{
  "num_hidden_layers": 10,
  "hidden_size": 160,
  "num_attention_heads": 5,
  "num_key_value_heads": 5,
  "head_dim": 32,
  "intermediate_size": 640,
  "vocab_size": 3762,
  "hidden_act": "gelu",
  "norm": "layernorm",
  "norm_place": "pre",
  "norm_eps": 1e-05,
  "positions": "rope",
  "rope_theta": 10000.0,
  "rope_fraction": 0.25,
  "qk_norm": false,
  "attn_scale": 0.177,
  "bias": "all",
  "tie_word_embeddings": false,
  "parallel_block": true,
  "init": "uniform",
  "init_std_qkv": 0.0366,
  "init_std_o": 0.0,
  "init_std_up": 0.0366,
  "init_std_down": 0.0,
  "optimizer": "muon",
  "learning_rate": 0.00149,
  "beta1": 0.95,
  "weight_decay": 0.044,
  "lr_head": 0.00425,
  "warmup_steps": 200,
  "schedule": "wsd",
  "decay_fraction": 0.466,
  "decay_shape": "linear",
  "final_lr_fraction": 0.05,
  "batch_tokens": 8192,
  "max_seq_len": 768,
  "doc_mask": true,
  "train_tokens": 90530000,
  "max_steps": 11052,
  "dataset": "wikipedia_en"
}
Each number is 50 + 15 x the weight over its row's rms, rounded and kept within 0 to 99. Layers, rows and columns count from 0. The size before them is the row's rms in percent of the matrix's.

# layer 3 MLP up, 640x160, rms 0.148, rows 221-242, columns 0-159
113:65 55 50 47 31 58 91 47 51 32 55 46 76 50 73 45 37 63 74 40 58 47 55 78 45 29 51 57 64 49 63 36 62 24 40 52 44 43 57 57 39 53 37 22 54 55 51 62 43 50 57 58 71 63 61 59 71 52 52 39 37 61 56 17 64 39 82 55 51 76 39 24 63 35 55 17 47 43 44 75 26 49 66 70 49 32 67 51 37 56 58 62 55 40 38 27 62 53 65 45 63 23 73 59 50 40 46 48 63 57 59 36 86 57 21 38 58 42 29 56 43 59 66 57 61 43 75 37 63 48 58 40 57 24 57 56 43 40 23 59 43 99 45 59 29 29 26 33 51 32 59 48 44 23 54 53 26 42 51 70
089:48 33 56 44 66 51 62 36 47 86 00 75 51 56 34 58 37 33 31 40 44 44 73 83 85 56 38 39 35 58 68 44 72 47 30 47 32 62 58 41 27 52 25 59 37 46 66 39 44 59 41 42 62 72 36 54 28 27 41 49 31 41 29 78 61 66 40 68 53 41 54 36 47 24 45 53 50 22 48 48 60 61 22 29 78 39 45 33 49 36 58 80 52 60 58 62 58 61 26 50 55 55 50 50 49 66 56 53 39 56 61 46 31 62 33 51 32 46 69 30 31 15 59 33 61 41 34 72 45 49 55 51 46 56 12 52 34 48 48 38 62 56 50 53 20 55 25 56 40 41 58 40 49 29 44 35 43 64 52 60
112:44 23 87 39 54 54 39 49 39 42 36 38 28 47 46 66 29 79 36 77 67 68 60 47 54 55 65 52 32 66 40 47 63 66 66 30 64 59 72 33 51 67 68 47 64 50 43 55 48 25 82 61 50 45 78 25 65 41 57 61 69 44 53 77 84 49 36 41 72 34 65 41 55 66 32 18 65 70 36 47 33 16 41 40 40 41 56 45 58 66 43 59 60 30 58 49 75 50 41 66 49 45 31 43 40 67 47 51 55 54 39 53 38 51 56 65 35 37 58 60 21 49 40 56 25 50 07 54 49 45 35 45 65 39 45 34 46 21 46 56 79 58 30 61 52 41 31 38 47 15 50 64 67 71 42 42 39 44 51 59
103:31 51 40 30 38 63 71 56 68 42 50 55 17 23 64 52 44 89 65 80 93 56 34 37 44 58 41 37 57 42 54 59 53 38 68 63 42 14 47 45 53 77 44 56 53 46 75 47 65 41 53 37 38 80 80 57 50 55 41 30 73 44 43 52 25 46 53 62 44 47 52 31 50 44 53 33 58 60 14 43 11 63 70 52 66 52 31 20 60 47 48 46 50 47 53 57 32 13 60 68 41 57 57 52 72 49 50 36 39 49 60 57 49 56 26 50 37 48 41 52 43 42 75 64 37 25 52 47 37 37 21 44 42 62 62 20 58 45 49 73 57 60 64 49 54 60 62 67 51 45 50 14 41 50 58 60 36 59 79 61
080:62 48 51 42 63 35 56 59 39 71 32 42 38 63 51 57 85 43 49 35 56 24 25 34 63 44 62 46 58 58 21 49 32 19 01 41 35 62 36 50 44 56 83 55 71 62 65 26 78 73 50 48 48 44 61 24 38 46 45 44 68 50 37 55 64 93 34 64 50 49 39 75 38 08 59 65 43 49 60 65 57 50 34 34 68 56 51 42 46 22 58 72 43 35 65 63 63 59 55 63 53 57 74 36 57 72 47 46 40 83 55 33 42 64 44 51 63 68 47 46 50 68 62 44 50 55 33 50 44 38 56 82 57 50 36 54 42 66 26 48 40 31 52 30 38 53 61 81 63 55 45 38 66 55 44 37 45 28 65 52
099:47 76 49 66 17 46 58 66 43 42 25 46 58 68 69 63 32 44 59 52 41 87 73 46 30 41 46 70 45 42 52 38 66 48 64 78 51 38 40 35 29 48 34 71 51 58 44 38 40 62 59 61 46 23 89 56 75 53 70 46 70 22 60 57 40 25 39 62 77 67 64 29 37 31 45 64 42 41 75 45 57 41 45 42 34 60 25 56 65 51 28 38 54 42 40 61 32 35 46 44 59 42 67 54 43 63 48 63 40 39 56 73 50 52 52 50 57 41 48 46 75 56 49 72 78 38 55 47 37 24 00 58 62 60 46 36 64 65 55 45 46 50 34 44 47 73 18 25 38 47 54 47 56 56 19 51 60 40 72 54
123:72 66 57 38 38 36 32 69 31 53 16 69 50 58 47 44 26 54 60 28 39 67 66 61 58 33 51 70 44 71 62 52 69 42 62 62 80 38 36 53 62 55 29 46 56 56 44 55 53 66 49 50 50 30 54 49 41 59 45 60 28 49 42 30 64 42 58 46 70 69 43 41 63 35 46 54 25 30 31 42 43 32 50 61 60 54 61 24 40 83 64 34 37 62 41 66 46 43 37 62 40 57 47 42 51 08 59 40 61 42 63 69 50 58 67 31 63 47 64 60 53 39 58 63 61 30 31 40 48 30 72 55 50 61 18 61 18 55 43 71 22 29 55 72 50 62 47 56 55 43 07 43 56 49 63 44 07 58 48 93
115:47 43 58 14 54 21 44 53 40 53 42 12 33 47 59 67 37 72 59 92 66 93 56 46 78 71 43 64 40 53 39 37 81 78 66 55 51 48 63 29 46 51 48 59 65 47 47 42 42 53 68 49 41 38 59 41 60 52 48 59 61 43 54 62 62 41 36 55 47 80 49 38 77 60 44 39 54 64 41 80 31 46 29 55 46 16 59 57 29 77 63 43 84 62 47 38 31 41 42 19 46 46 75 39 47 45 64 26 65 46 42 28 60 48 52 50 38 68 43 42 65 86 49 35 36 56 26 63 56 67 51 30 42 51 36 41 46 63 39 62 35 59 53 66 60 54 77 41 64 56 42 37 47 35 51 39 61 50 41 27
081:67 36 32 47 47 34 23 28 19 42 39 77 61 47 36 53 30 47 54 54 49 57 57 64 68 57 45 42 34 40 44 39 77 38 72 74 41 29 29 36 50 43 39 64 43 50 41 43 52 73 41 45 53 44 28 43 81 64 48 45 38 39 31 70 81 50 36 60 57 69 53 00 19 32 30 23 51 31 61 69 43 49 57 43 44 62 59 80 46 54 67 37 69 51 37 60 45 38 50 45 45 38 42 44 59 40 32 64 73 33 60 75 63 69 52 30 49 46 42 60 51 44 52 52 17 32 42 46 76 30 67 56 31 31 38 43 69 60 47 35 30 53 40 54 24 46 60 55 38 60 81 46 79 59 36 46 49 51 68 56
096:20 30 54 25 58 39 60 67 34 45 68 52 40 86 53 41 49 48 40 29 40 45 44 60 79 62 38 47 48 70 46 74 56 54 56 39 30 28 15 31 45 56 52 44 46 54 52 33 65 68 71 39 55 35 35 58 45 39 60 59 19 45 67 69 74 62 52 43 48 48 69 68 62 48 49 30 66 72 50 77 62 66 57 42 55 42 58 73 67 65 52 50 41 59 52 46 37 68 61 52 72 53 69 28 30 46 39 68 55 50 11 40 52 37 65 28 30 71 34 71 44 68 69 53 40 53 63 54 39 71 27 87 58 50 34 59 77 22 64 41 59 69 40 60 42 64 49 30 61 22 65 41 67 34 45 59 53 58 36 29
118:43 54 56 64 58 57 51 48 65 70 52 61 27 69 47 33 56 37 42 29 55 58 42 36 20 27 63 17 72 47 35 56 68 62 58 55 41 31 37 71 60 56 69 38 59 47 40 44 40 51 80 44 43 46 71 61 42 49 61 50 65 49 61 40 61 35 57 41 35 30 73 68 60 20 70 52 70 48 46 52 44 68 57 23 59 56 49 67 25 81 43 70 40 68 43 68 77 53 72 73 28 76 58 43 50 30 26 63 62 51 37 69 45 56 87 26 49 45 50 35 60 39 42 37 61 37 59 60 65 43 35 74 45 42 18 46 51 41 27 56 52 47 10 48 58 49 50 20 77 77 26 59 59 53 46 70 54 42 51 54
096:74 35 60 42 47 41 68 50 34 64 58 49 63 58 27 18 45 35 89 70 41 61 78 38 33 50 25 61 88 58 41 48 61 61 45 32 29 38 59 67 72 52 37 36 61 46 22 48 49 59 56 54 65 22 77 52 37 74 61 41 37 45 47 44 57 57 52 54 44 44 56 39 32 47 45 60 25 62 59 44 18 65 80 53 25 62 45 60 40 90 57 47 59 45 33 52 66 42 48 59 40 53 31 55 60 36 45 60 70 49 42 45 64 39 73 71 51 32 37 84 27 60 31 73 41 45 65 35 55 50 38 57 52 60 40 69 64 63 45 39 68 54 49 60 47 51 36 58 13 66 39 53 52 46 08 36 47 29 50 38
101:32 61 54 54 52 65 45 81 26 69 79 16 36 36 69 29 43 39 43 61 55 67 47 71 44 53 62 56 53 84 29 57 58 74 50 68 27 28 22 42 72 48 42 51 46 34 38 39 37 60 75 55 69 69 39 21 61 65 54 52 39 66 65 42 41 27 65 57 45 30 67 37 54 48 40 59 45 75 71 35 54 61 38 54 34 20 46 35 66 40 40 38 51 47 31 58 15 34 74 85 58 43 59 63 51 63 55 57 43 44 37 39 41 34 61 31 62 69 28 47 56 40 63 75 37 57 62 42 74 61 72 31 36 48 61 77 57 39 62 62 45 37 57 48 49 38 53 28 47 75 64 63 60 74 50 57 63 46 69 46
109:56 67 68 61 33 58 68 43 43 72 68 50 56 40 69 54 42 74 67 59 56 72 60 45 44 61 48 69 33 56 45 38 60 48 71 35 29 50 61 25 38 47 46 53 56 36 44 64 62 59 23 51 51 71 87 41 60 84 40 73 34 51 46 58 45 48 67 55 35 44 38 46 33 45 33 09 40 35 39 75 70 63 43 47 28 42 41 64 69 43 59 41 61 35 56 38 81 55 60 51 43 49 38 63 43 63 36 45 70 16 54 51 67 75 58 42 72 34 53 87 62 51 43 15 31 56 43 37 35 35 46 32 60 38 44 63 44 59 40 74 66 68 28 61 60 34 36 30 30 48 50 60 79 51 53 36 45 55 29 85
132:38 50 45 39 54 51 30 30 71 54 17 68 41 34 41 71 74 67 56 75 59 40 46 55 80 54 77 63 54 77 72 27 52 64 70 60 36 72 57 48 64 51 54 56 58 54 47 21 52 47 30 56 51 52 43 62 93 52 52 45 43 59 79 53 42 41 37 70 52 52 38 43 40 47 42 49 52 56 35 54 68 17 46 53 40 47 80 42 78 34 34 71 59 39 56 68 50 38 46 55 61 40 57 87 54 66 48 54 45 35 44 52 26 28 26 56 40 83 65 57 48 08 59 59 47 43 47 37 58 10 74 52 64 54 48 43 63 60 64 43 48 37 72 44 34 36 53 50 69 45 42 51 29 46 34 78 39 44 69 37
116:79 39 34 53 34 48 73 34 22 80 51 30 55 76 75 61 68 58 41 58 48 51 56 57 54 46 37 22 63 43 83 71 42 62 33 38 64 61 37 46 54 54 51 52 52 51 33 49 64 54 43 82 54 67 76 55 29 31 58 40 46 36 57 57 57 48 59 84 59 46 61 45 61 41 27 50 54 96 60 46 75 71 49 53 48 47 71 49 56 78 50 43 44 62 53 32 64 63 38 76 50 66 45 41 73 33 54 34 56 33 64 41 30 10 54 67 52 38 54 71 66 52 39 43 43 69 46 53 58 49 46 70 65 41 45 50 43 45 40 93 70 44 51 28 49 41 27 42 64 79 59 28 58 60 23 41 39 34 50 50
094:68 48 67 45 50 41 63 63 48 68 37 50 51 63 48 57 49 41 39 55 57 49 49 47 56 38 32 72 62 25 68 42 48 63 76 69 41 32 75 48 38 37 52 27 58 19 56 46 62 66 76 57 65 58 43 49 67 43 27 40 81 56 26 51 56 37 81 96 42 46 58 44 37 47 55 51 44 73 64 30 29 10 31 57 49 54 44 61 38 47 46 34 76 42 30 36 22 18 67 38 45 85 40 59 58 49 59 46 72 47 60 54 39 27 50 42 64 31 21 53 45 30 43 43 19 55 63 67 59 29 54 56 45 49 41 27 28 34 36 52 52 40 58 50 58 68 55 43 50 50 30 09 48 70 44 60 50 59 44 36
067:45 37 67 55 50 61 16 41 39 53 29 61 30 50 41 56 45 67 59 43 36 39 57 60 39 20 55 60 60 67 45 43 79 49 41 44 40 47 34 62 54 38 41 56 46 49 39 44 38 78 47 23 61 67 33 67 55 58 32 61 84 39 38 64 26 74 49 38 52 48 27 63 62 40 62 55 54 67 19 43 84 44 38 66 59 64 61 52 33 56 55 65 66 51 54 56 54 29 57 57 76 55 71 25 40 53 39 51 69 45 30 69 31 44 54 47 40 59 35 75 40 33 66 86 47 41 59 60 10 52 68 25 51 27 60 38 42 84 56 38 50 46 88 65 24 47 58 56 72 24 51 40 56 57 48 34 34 62 35 66
106:58 48 61 50 88 41 56 37 52 53 51 44 38 54 44 50 70 71 43 55 58 30 54 53 59 67 83 41 56 80 57 46 52 54 53 36 54 41 23 47 42 57 33 41 37 76 37 57 52 48 56 49 72 63 67 40 51 60 41 65 37 56 14 39 72 55 72 43 50 56 43 52 40 50 40 51 58 93 58 60 41 22 26 06 61 29 62 67 58 09 38 51 28 57 49 60 76 53 69 52 48 62 44 37 44 47 29 15 43 34 42 36 11 40 41 44 39 24 71 68 30 51 35 32 50 47 23 66 73 41 56 46 55 36 54 66 62 26 34 58 54 50 59 25 54 47 70 58 42 47 49 59 39 26 46 37 37 47 64 60
114:59 58 52 23 52 63 59 56 39 44 31 49 41 54 57 71 37 37 47 44 59 69 70 54 48 51 30 55 33 43 35 46 53 42 41 28 49 51 63 82 48 56 52 48 64 43 16 39 34 62 37 57 70 43 50 44 30 28 55 61 66 52 32 21 55 59 56 44 39 38 40 42 34 40 67 75 43 50 57 32 23 68 42 64 43 83 69 37 63 41 30 59 73 05 39 68 26 57 40 56 84 37 68 42 54 89 67 60 36 44 45 40 39 14 63 31 46 72 47 40 52 58 49 74 53 50 50 38 51 46 60 45 62 43 66 53 34 73 32 59 42 56 25 27 39 95 62 45 42 53 46 11 37 55 47 63 42 43 44 59
111:46 58 45 48 76 47 47 66 27 83 29 37 47 55 72 47 26 72 33 56 45 62 37 55 43 37 48 32 64 85 49 56 45 82 46 31 15 33 45 39 43 37 61 55 38 50 64 28 47 32 45 87 28 64 43 65 62 33 40 38 95 63 39 62 36 33 64 50 51 27 44 46 29 39 28 56 35 58 42 64 55 59 49 31 43 24 20 14 55 42 60 67 34 43 37 45 57 81 63 65 61 45 42 14 48 33 54 50 33 45 40 68 41 44 61 31 48 29 82 59 69 49 50 50 51 44 38 29 49 49 68 69 34 37 40 49 48 35 56 41 59 43 44 62 37 51 49 34 56 34 46 59 69 41 27 51 58 59 45 33
105:26 46 47 62 69 70 64 66 63 65 46 41 42 37 67 50 27 53 63 61 72 45 39 68 63 51 30 30 53 36 42 62 34 81 32 54 40 65 18 68 27 39 18 55 51 61 27 78 42 64 28 40 40 72 62 31 42 45 41 54 60 32 33 10 41 53 43 54 64 54 54 57 72 41 20 34 50 69 45 50 30 57 44 54 55 51 59 40 40 53 58 50 39 52 95 76 45 27 57 37 38 64 43 49 52 52 45 31 22 39 41 53 40 28 20 69 58 62 58 61 48 42 37 68 53 84 44 55 53 41 44 58 58 37 50 55 51 66 44 65 53 33 58 46 56 54 33 46 46 62 32 33 63 13 30 44 67 38 35 16
# layer 3 MLP down (transposed), 640x160, rms 0.159, rows 221-242, columns 0-159
124:63 56 43 51 31 68 46 40 44 55 82 76 54 21 43 42 54 26 23 48 49 58 54 56 36 69 67 28 26 17 37 62 43 53 53 44 75 42 49 19 55 30 56 43 67 70 63 28 80 53 44 49 58 12 42 63 64 43 64 52 53 47 48 23 53 80 53 52 54 40 58 86 52 31 49 29 45 48 86 49 46 47 36 56 54 66 39 66 34 52 63 71 59 42 81 66 32 61 27 40 30 55 54 48 39 52 40 49 36 42 37 53 49 57 28 57 42 72 76 34 73 18 60 37 43 49 51 21 60 77 49 31 72 49 57 77 55 41 67 30 51 45 48 57 21 43 51 48 55 46 53 60 63 63 40 59 55 63 42 61
088:53 74 28 66 55 62 34 83 59 42 56 46 45 27 53 41 63 53 73 82 46 70 40 35 13 46 48 37 47 53 18 46 42 58 72 49 45 57 43 25 51 29 43 78 56 28 19 47 75 38 79 66 27 50 61 38 47 50 56 45 62 51 56 56 50 34 57 59 82 79 37 70 43 83 51 50 51 46 54 47 36 81 46 32 30 50 54 47 23 42 64 27 39 31 34 66 66 32 69 42 63 77 62 42 45 40 31 36 52 72 17 53 65 55 32 48 43 34 62 25 35 66 67 43 43 40 51 52 42 42 34 39 68 42 72 62 57 56 56 57 38 49 46 41 47 36 49 62 22 70 50 49 56 75 55 66 35 51 51 49
115:73 71 21 40 42 39 36 28 45 73 44 46 48 70 53 53 63 57 44 64 11 24 35 68 52 53 64 37 48 51 30 41 29 51 59 51 53 55 52 49 69 53 40 64 48 57 37 54 67 65 51 18 29 49 45 54 32 43 57 56 85 38 70 44 43 27 59 41 62 55 56 68 36 65 52 41 64 59 29 30 69 66 57 45 40 66 82 42 59 26 50 58 64 12 39 44 48 44 52 26 65 52 55 59 61 44 40 50 47 64 52 36 58 74 35 37 79 22 38 26 46 62 26 64 30 47 55 60 48 42 53 51 81 53 72 64 53 55 28 41 46 30 44 84 57 27 62 61 39 66 87 31 72 62 53 46 47 64 38 29
102:30 66 27 51 33 60 24 66 77 39 64 42 35 35 37 58 35 29 39 33 50 53 33 40 72 54 49 52 79 38 50 63 39 36 28 39 59 74 55 83 60 42 54 14 47 59 55 68 42 43 62 54 52 51 66 42 51 39 48 46 45 60 78 46 80 69 66 12 21 63 63 45 64 61 48 42 48 86 43 52 82 35 64 34 89 47 56 48 52 52 41 69 32 39 67 42 57 49 53 39 27 28 45 47 68 46 34 49 63 18 48 58 62 41 36 25 35 51 76 64 68 62 34 60 71 44 54 58 39 32 33 56 38 47 41 53 61 67 36 43 33 64 63 74 37 42 35 68 48 64 58 62 47 39 47 62 39 30 66 55
079:60 44 67 52 56 53 33 23 69 41 24 51 62 52 74 17 26 57 64 47 35 80 48 51 42 62 70 69 51 65 68 62 16 53 75 81 76 55 34 63 50 23 48 62 29 49 31 61 45 50 41 50 49 55 53 46 26 71 43 69 41 23 61 57 54 10 54 50 53 57 37 27 44 53 33 80 21 48 35 51 35 41 62 60 31 35 67 50 40 44 51 53 58 36 69 51 35 18 52 54 59 33 55 43 56 47 44 46 63 22 44 41 55 52 77 57 51 36 61 55 49 50 50 71 49 54 67 58 62 83 39 37 77 73 49 44 47 41 73 39 44 27 34 49 53 45 65 25 44 33 59 39 32 60 78 62 41 65 73 43
098:51 30 52 72 50 42 51 66 00 60 67 46 66 64 43 54 44 21 65 82 53 42 36 61 43 69 49 44 36 39 53 57 51 75 26 54 47 41 48 59 37 66 39 60 65 41 32 63 60 40 39 68 63 34 33 46 42 47 61 27 33 61 29 45 48 54 79 30 71 48 49 53 60 39 52 61 76 43 37 32 48 43 53 71 62 70 52 60 30 79 55 39 48 57 63 47 37 51 41 23 47 69 46 47 55 48 44 42 51 41 56 57 33 40 64 29 61 56 31 48 56 71 47 61 84 55 45 25 65 74 39 71 74 34 44 85 53 37 30 53 50 32 29 72 53 52 44 73 39 31 30 45 26 59 64 25 31 76 67 30
113:50 48 53 34 67 67 73 40 52 52 47 58 63 21 56 54 64 33 52 68 65 66 60 33 30 31 43 35 46 56 45 46 33 43 55 47 17 58 58 68 44 42 52 48 81 45 51 48 42 54 36 56 44 42 33 49 42 44 50 49 99 38 28 78 35 53 48 66 71 45 54 44 18 74 52 57 73 60 87 50 60 68 47 35 46 37 45 62 49 38 53 73 78 32 51 59 62 46 49 35 38 41 52 45 60 70 30 50 44 29 32 62 45 42 28 45 63 54 48 57 34 42 19 40 70 57 31 60 41 52 63 49 57 22 81 57 90 56 60 28 65 40 39 53 50 23 31 46 54 36 56 32 38 49 42 43 99 52 64 33
110:62 50 55 54 27 49 73 50 50 38 35 44 50 63 38 71 42 57 37 35 51 70 30 34 54 57 36 64 46 50 38 72 25 58 83 44 45 65 59 59 21 80 50 58 51 39 33 46 46 29 32 58 26 52 49 37 32 38 52 50 53 46 61 50 58 36 31 35 50 94 22 42 28 73 65 58 64 53 42 46 57 67 28 57 56 61 54 44 43 60 38 50 42 56 58 75 46 07 54 46 61 41 68 28 39 54 47 55 59 80 39 41 52 54 43 62 44 67 45 71 50 26 49 89 52 79 71 46 39 56 32 30 50 49 39 57 68 25 60 78 44 58 50 54 58 48 74 43 28 65 36 80 56 26 37 23 59 82 44 59
085:46 34 67 33 75 59 42 47 37 51 50 31 49 39 81 70 41 75 66 73 38 63 61 31 44 38 50 44 34 31 56 49 41 60 19 52 38 57 66 67 64 18 40 64 34 38 50 41 35 35 47 48 63 20 49 46 61 76 36 44 23 62 50 35 59 58 24 75 68 49 52 54 64 46 37 71 43 41 57 37 54 27 55 31 18 58 69 32 39 40 85 31 57 77 46 42 86 62 54 53 67 56 20 66 49 56 17 66 29 46 70 65 47 41 60 57 33 40 48 74 72 57 51 47 62 38 71 66 57 34 63 44 35 48 45 47 72 69 49 58 68 21 32 41 53 47 47 53 44 50 47 48 43 65 45 36 43 54 64 84
095:53 75 21 77 32 51 44 52 57 56 37 37 29 58 26 70 64 26 46 65 49 54 38 44 52 58 71 64 53 49 56 45 31 47 63 56 83 60 46 65 42 28 32 66 28 44 45 58 61 57 70 59 53 63 24 58 05 54 66 62 70 43 76 54 63 49 71 44 21 38 29 43 40 63 46 35 43 22 40 57 68 58 32 16 55 43 37 45 51 56 46 45 61 71 71 33 52 19 32 52 41 53 59 46 63 46 21 38 58 56 44 30 61 51 80 43 46 68 41 46 33 43 60 75 54 70 31 44 61 61 34 53 65 42 33 45 66 72 33 82 63 91 60 60 51 60 46 40 44 40 50 57 38 56 45 39 44 62 52 21
099:56 17 30 32 34 49 40 46 44 32 26 42 96 63 34 52 79 59 63 46 57 52 54 54 56 65 60 80 48 51 47 32 40 45 65 52 63 67 72 12 31 37 31 80 53 38 54 62 58 63 35 43 63 49 55 58 73 49 67 38 37 44 38 58 54 39 69 49 54 80 42 44 24 53 39 42 48 44 48 38 50 49 44 66 47 34 61 41 63 43 67 33 79 51 51 22 23 23 54 44 41 37 51 53 41 63 51 42 28 50 65 52 95 55 48 67 61 70 47 60 60 73 28 47 33 47 49 30 41 70 72 33 49 41 58 83 33 42 58 50 63 66 71 55 39 43 48 78 39 41 50 40 49 59 45 21 32 67 30 38
103:73 69 44 38 47 50 49 56 45 47 71 44 73 45 35 44 60 23 54 71 41 70 76 45 43 43 49 62 56 27 60 36 54 55 49 54 37 32 43 53 79 63 74 45 37 56 60 49 52 51 61 68 61 26 79 60 79 58 49 38 52 62 47 59 52 30 46 72 61 55 32 51 35 53 67 56 25 36 59 47 18 41 69 23 49 31 19 44 83 32 57 42 52 78 13 58 68 39 36 18 53 65 35 66 53 30 62 32 39 62 40 40 54 39 35 38 48 65 59 49 59 47 46 58 49 58 24 42 57 48 13 17 55 55 43 87 44 76 45 49 60 69 28 54 44 44 66 67 27 49 46 53 50 82 51 51 63 45 70 36
101:62 55 27 48 32 80 29 31 37 42 76 43 99 38 54 44 36 48 83 83 45 28 47 57 26 62 34 43 32 40 44 34 31 44 38 40 73 57 53 46 30 70 66 64 40 52 61 76 46 44 64 54 40 40 47 48 44 59 60 62 45 67 64 47 54 34 45 69 59 43 73 57 33 67 48 75 46 46 50 37 42 44 51 56 38 36 48 57 53 49 57 32 65 46 26 53 37 66 53 35 39 65 63 72 35 58 48 53 52 51 73 77 63 47 44 33 39 44 39 54 69 58 59 52 29 49 33 57 31 54 36 87 48 72 42 37 56 40 40 76 55 29 27 40 53 55 33 50 33 49 55 40 46 32 19 56 77 46 84 38
119:55 50 42 36 34 26 25 71 40 40 59 47 71 46 47 38 48 75 31 32 73 63 55 48 37 68 62 53 36 45 68 53 57 53 44 31 39 34 33 65 58 71 46 34 52 52 33 63 69 39 44 51 58 67 53 67 64 36 42 62 32 65 48 57 35 54 28 87 41 29 33 59 43 39 45 27 40 37 41 36 77 56 49 60 37 45 61 71 44 37 57 44 38 32 32 43 22 34 39 42 45 74 57 30 50 55 62 71 73 48 62 85 38 30 49 69 52 49 86 38 45 56 42 31 48 57 56 63 39 43 60 49 56 39 81 50 40 79 68 49 79 39 56 52 59 57 04 43 60 67 33 42 57 59 23 84 72 29 55 61
133:48 64 55 60 42 38 35 75 61 84 68 40 47 28 29 50 37 54 32 31 57 82 67 78 66 37 32 48 66 70 37 75 51 60 42 35 31 63 51 24 37 59 65 48 72 45 39 35 43 59 35 48 61 67 43 54 31 76 70 52 55 31 45 52 44 40 52 40 57 68 51 00 21 59 61 16 59 39 70 44 47 44 36 46 46 55 25 61 39 57 36 48 41 53 45 64 52 49 55 56 40 43 47 75 73 32 46 52 25 36 57 69 52 50 68 74 49 69 30 53 36 50 65 32 53 55 38 90 58 62 29 36 39 34 62 38 45 51 57 59 47 82 40 59 49 51 53 53 49 16 36 33 46 34 80 60 49 52 61 40
119:53 65 53 38 18 38 41 39 50 35 31 66 77 30 33 58 39 53 60 49 32 17 23 27 55 37 52 62 52 68 54 42 59 47 20 57 39 72 79 59 53 41 35 44 68 48 53 48 44 40 28 17 43 62 77 37 46 62 36 68 46 58 49 47 51 83 60 59 40 69 66 57 17 58 54 65 46 43 63 63 56 26 52 23 60 61 53 27 37 75 47 57 24 58 45 99 52 43 51 43 35 37 78 29 41 39 43 55 22 75 54 80 40 47 68 54 31 78 38 37 44 35 57 56 59 46 52 59 65 44 58 50 45 67 62 39 59 52 48 49 70 48 46 41 70 39 87 53 53 54 64 49 33 50 41 76 56 47 58 42
094:52 42 24 31 75 42 41 24 49 53 62 38 38 62 38 30 30 42 43 72 57 54 38 60 45 57 66 46 30 47 33 44 81 49 43 12 53 54 58 40 55 57 50 47 44 41 52 38 45 38 47 58 47 61 58 69 58 43 60 60 40 40 60 30 56 59 43 34 54 57 55 45 64 45 72 40 61 30 44 53 41 58 70 51 71 42 56 12 54 48 27 26 31 54 48 63 35 56 50 66 34 08 63 60 39 60 55 25 86 47 68 54 63 67 57 38 31 67 81 33 41 63 47 30 76 54 47 54 31 75 33 31 44 52 63 99 53 44 61 60 59 64 55 35 45 32 43 57 56 69 63 79 44 65 68 33 22 55 68 71
065:58 42 78 51 54 51 61 76 68 34 35 42 40 50 75 41 74 50 49 66 43 16 45 23 56 46 29 26 69 47 61 50 63 38 54 39 24 46 58 57 50 69 78 51 39 56 31 80 53 54 65 61 46 54 48 50 63 18 44 42 88 64 50 35 50 40 47 30 49 44 42 52 57 33 58 62 50 50 66 29 53 32 63 25 34 52 45 86 75 47 61 64 67 26 58 74 70 71 51 49 72 40 23 33 38 48 63 34 65 55 50 43 34 42 56 52 37 68 73 39 56 30 59 52 33 63 80 44 33 42 38 41 57 24 59 57 56 40 53 40 25 40 41 39 43 43 66 25 59 69 63 28 55 70 60 46 53 64 40 11
106:55 63 73 20 49 55 43 48 51 53 59 46 68 55 55 26 59 43 73 58 76 52 43 57 41 70 22 31 39 29 49 89 46 51 51 37 45 52 32 27 12 44 39 53 71 20 55 27 62 59 76 35 29 55 50 48 32 47 54 45 44 41 63 50 57 48 35 32 33 76 66 52 66 61 59 56 19 30 42 72 26 76 57 78 24 56 55 39 53 43 67 71 44 56 33 53 51 77 18 52 45 36 89 40 66 32 57 47 41 77 62 64 50 52 69 15 44 39 49 28 52 53 44 65 47 69 40 48 38 53 58 55 50 36 74 56 46 38 44 43 67 58 56 57 56 67 39 57 60 35 66 50 38 33 52 48 53 37 80 60
103:46 60 39 68 68 65 54 37 55 39 60 54 63 78 73 34 59 64 57 44 29 40 60 71 64 39 66 74 76 59 61 69 78 69 51 62 37 42 37 38 51 29 33 55 28 40 72 60 31 43 39 47 43 46 49 41 69 63 55 52 50 44 58 99 43 38 43 71 55 55 45 57 81 69 38 47 58 34 40 70 80 36 37 55 52 55 40 48 31 40 31 34 37 80 47 24 65 42 26 36 53 75 18 47 48 35 50 41 63 46 38 41 41 69 45 41 43 43 45 62 43 40 29 39 24 60 75 22 49 56 31 38 48 27 37 72 51 41 71 52 23 32 71 58 43 47 56 47 61 33 58 48 30 53 42 54 40 48 50 93
121:22 62 66 49 56 54 54 38 23 49 49 37 52 65 45 55 62 62 67 50 64 41 78 34 42 56 80 51 38 46 81 49 38 48 31 26 56 45 59 21 17 31 50 58 38 29 43 61 53 52 54 46 62 42 58 58 47 61 46 54 48 23 49 19 40 42 40 62 70 40 42 44 60 31 27 56 51 78 66 46 44 31 57 53 72 38 50 44 72 72 49 44 55 73 50 39 39 39 30 39 62 36 50 27 44 60 53 40 56 36 77 52 32 43 47 68 53 46 49 35 78 51 58 45 77 54 45 47 32 46 25 55 74 57 90 51 25 78 52 40 71 33 25 48 32 84 61 53 89 44 56 41 55 36 44 39 78 68 67 38
101:66 63 37 37 36 52 48 43 28 37 61 75 31 42 64 37 40 34 41 45 45 64 42 37 69 80 63 56 54 39 71 20 69 45 43 58 69 28 72 49 59 52 61 46 11 68 60 51 53 32 64 37 59 32 28 42 72 54 37 60 48 56 38 61 62 48 54 50 22 17 36 71 27 61 74 37 52 37 31 48 78 25 40 48 77 40 46 52 80 44 43 35 58 47 37 41 49 53 48 72 71 43 60 23 27 30 26 44 62 72 53 49 50 68 72 38 46 29 44 43 30 52 70 41 67 32 52 62 72 55 58 61 34 87 48 47 30 66 52 50 63 53 29 46 59 51 71 68 31 72 50 51 46 67 55 54 32 64 49 73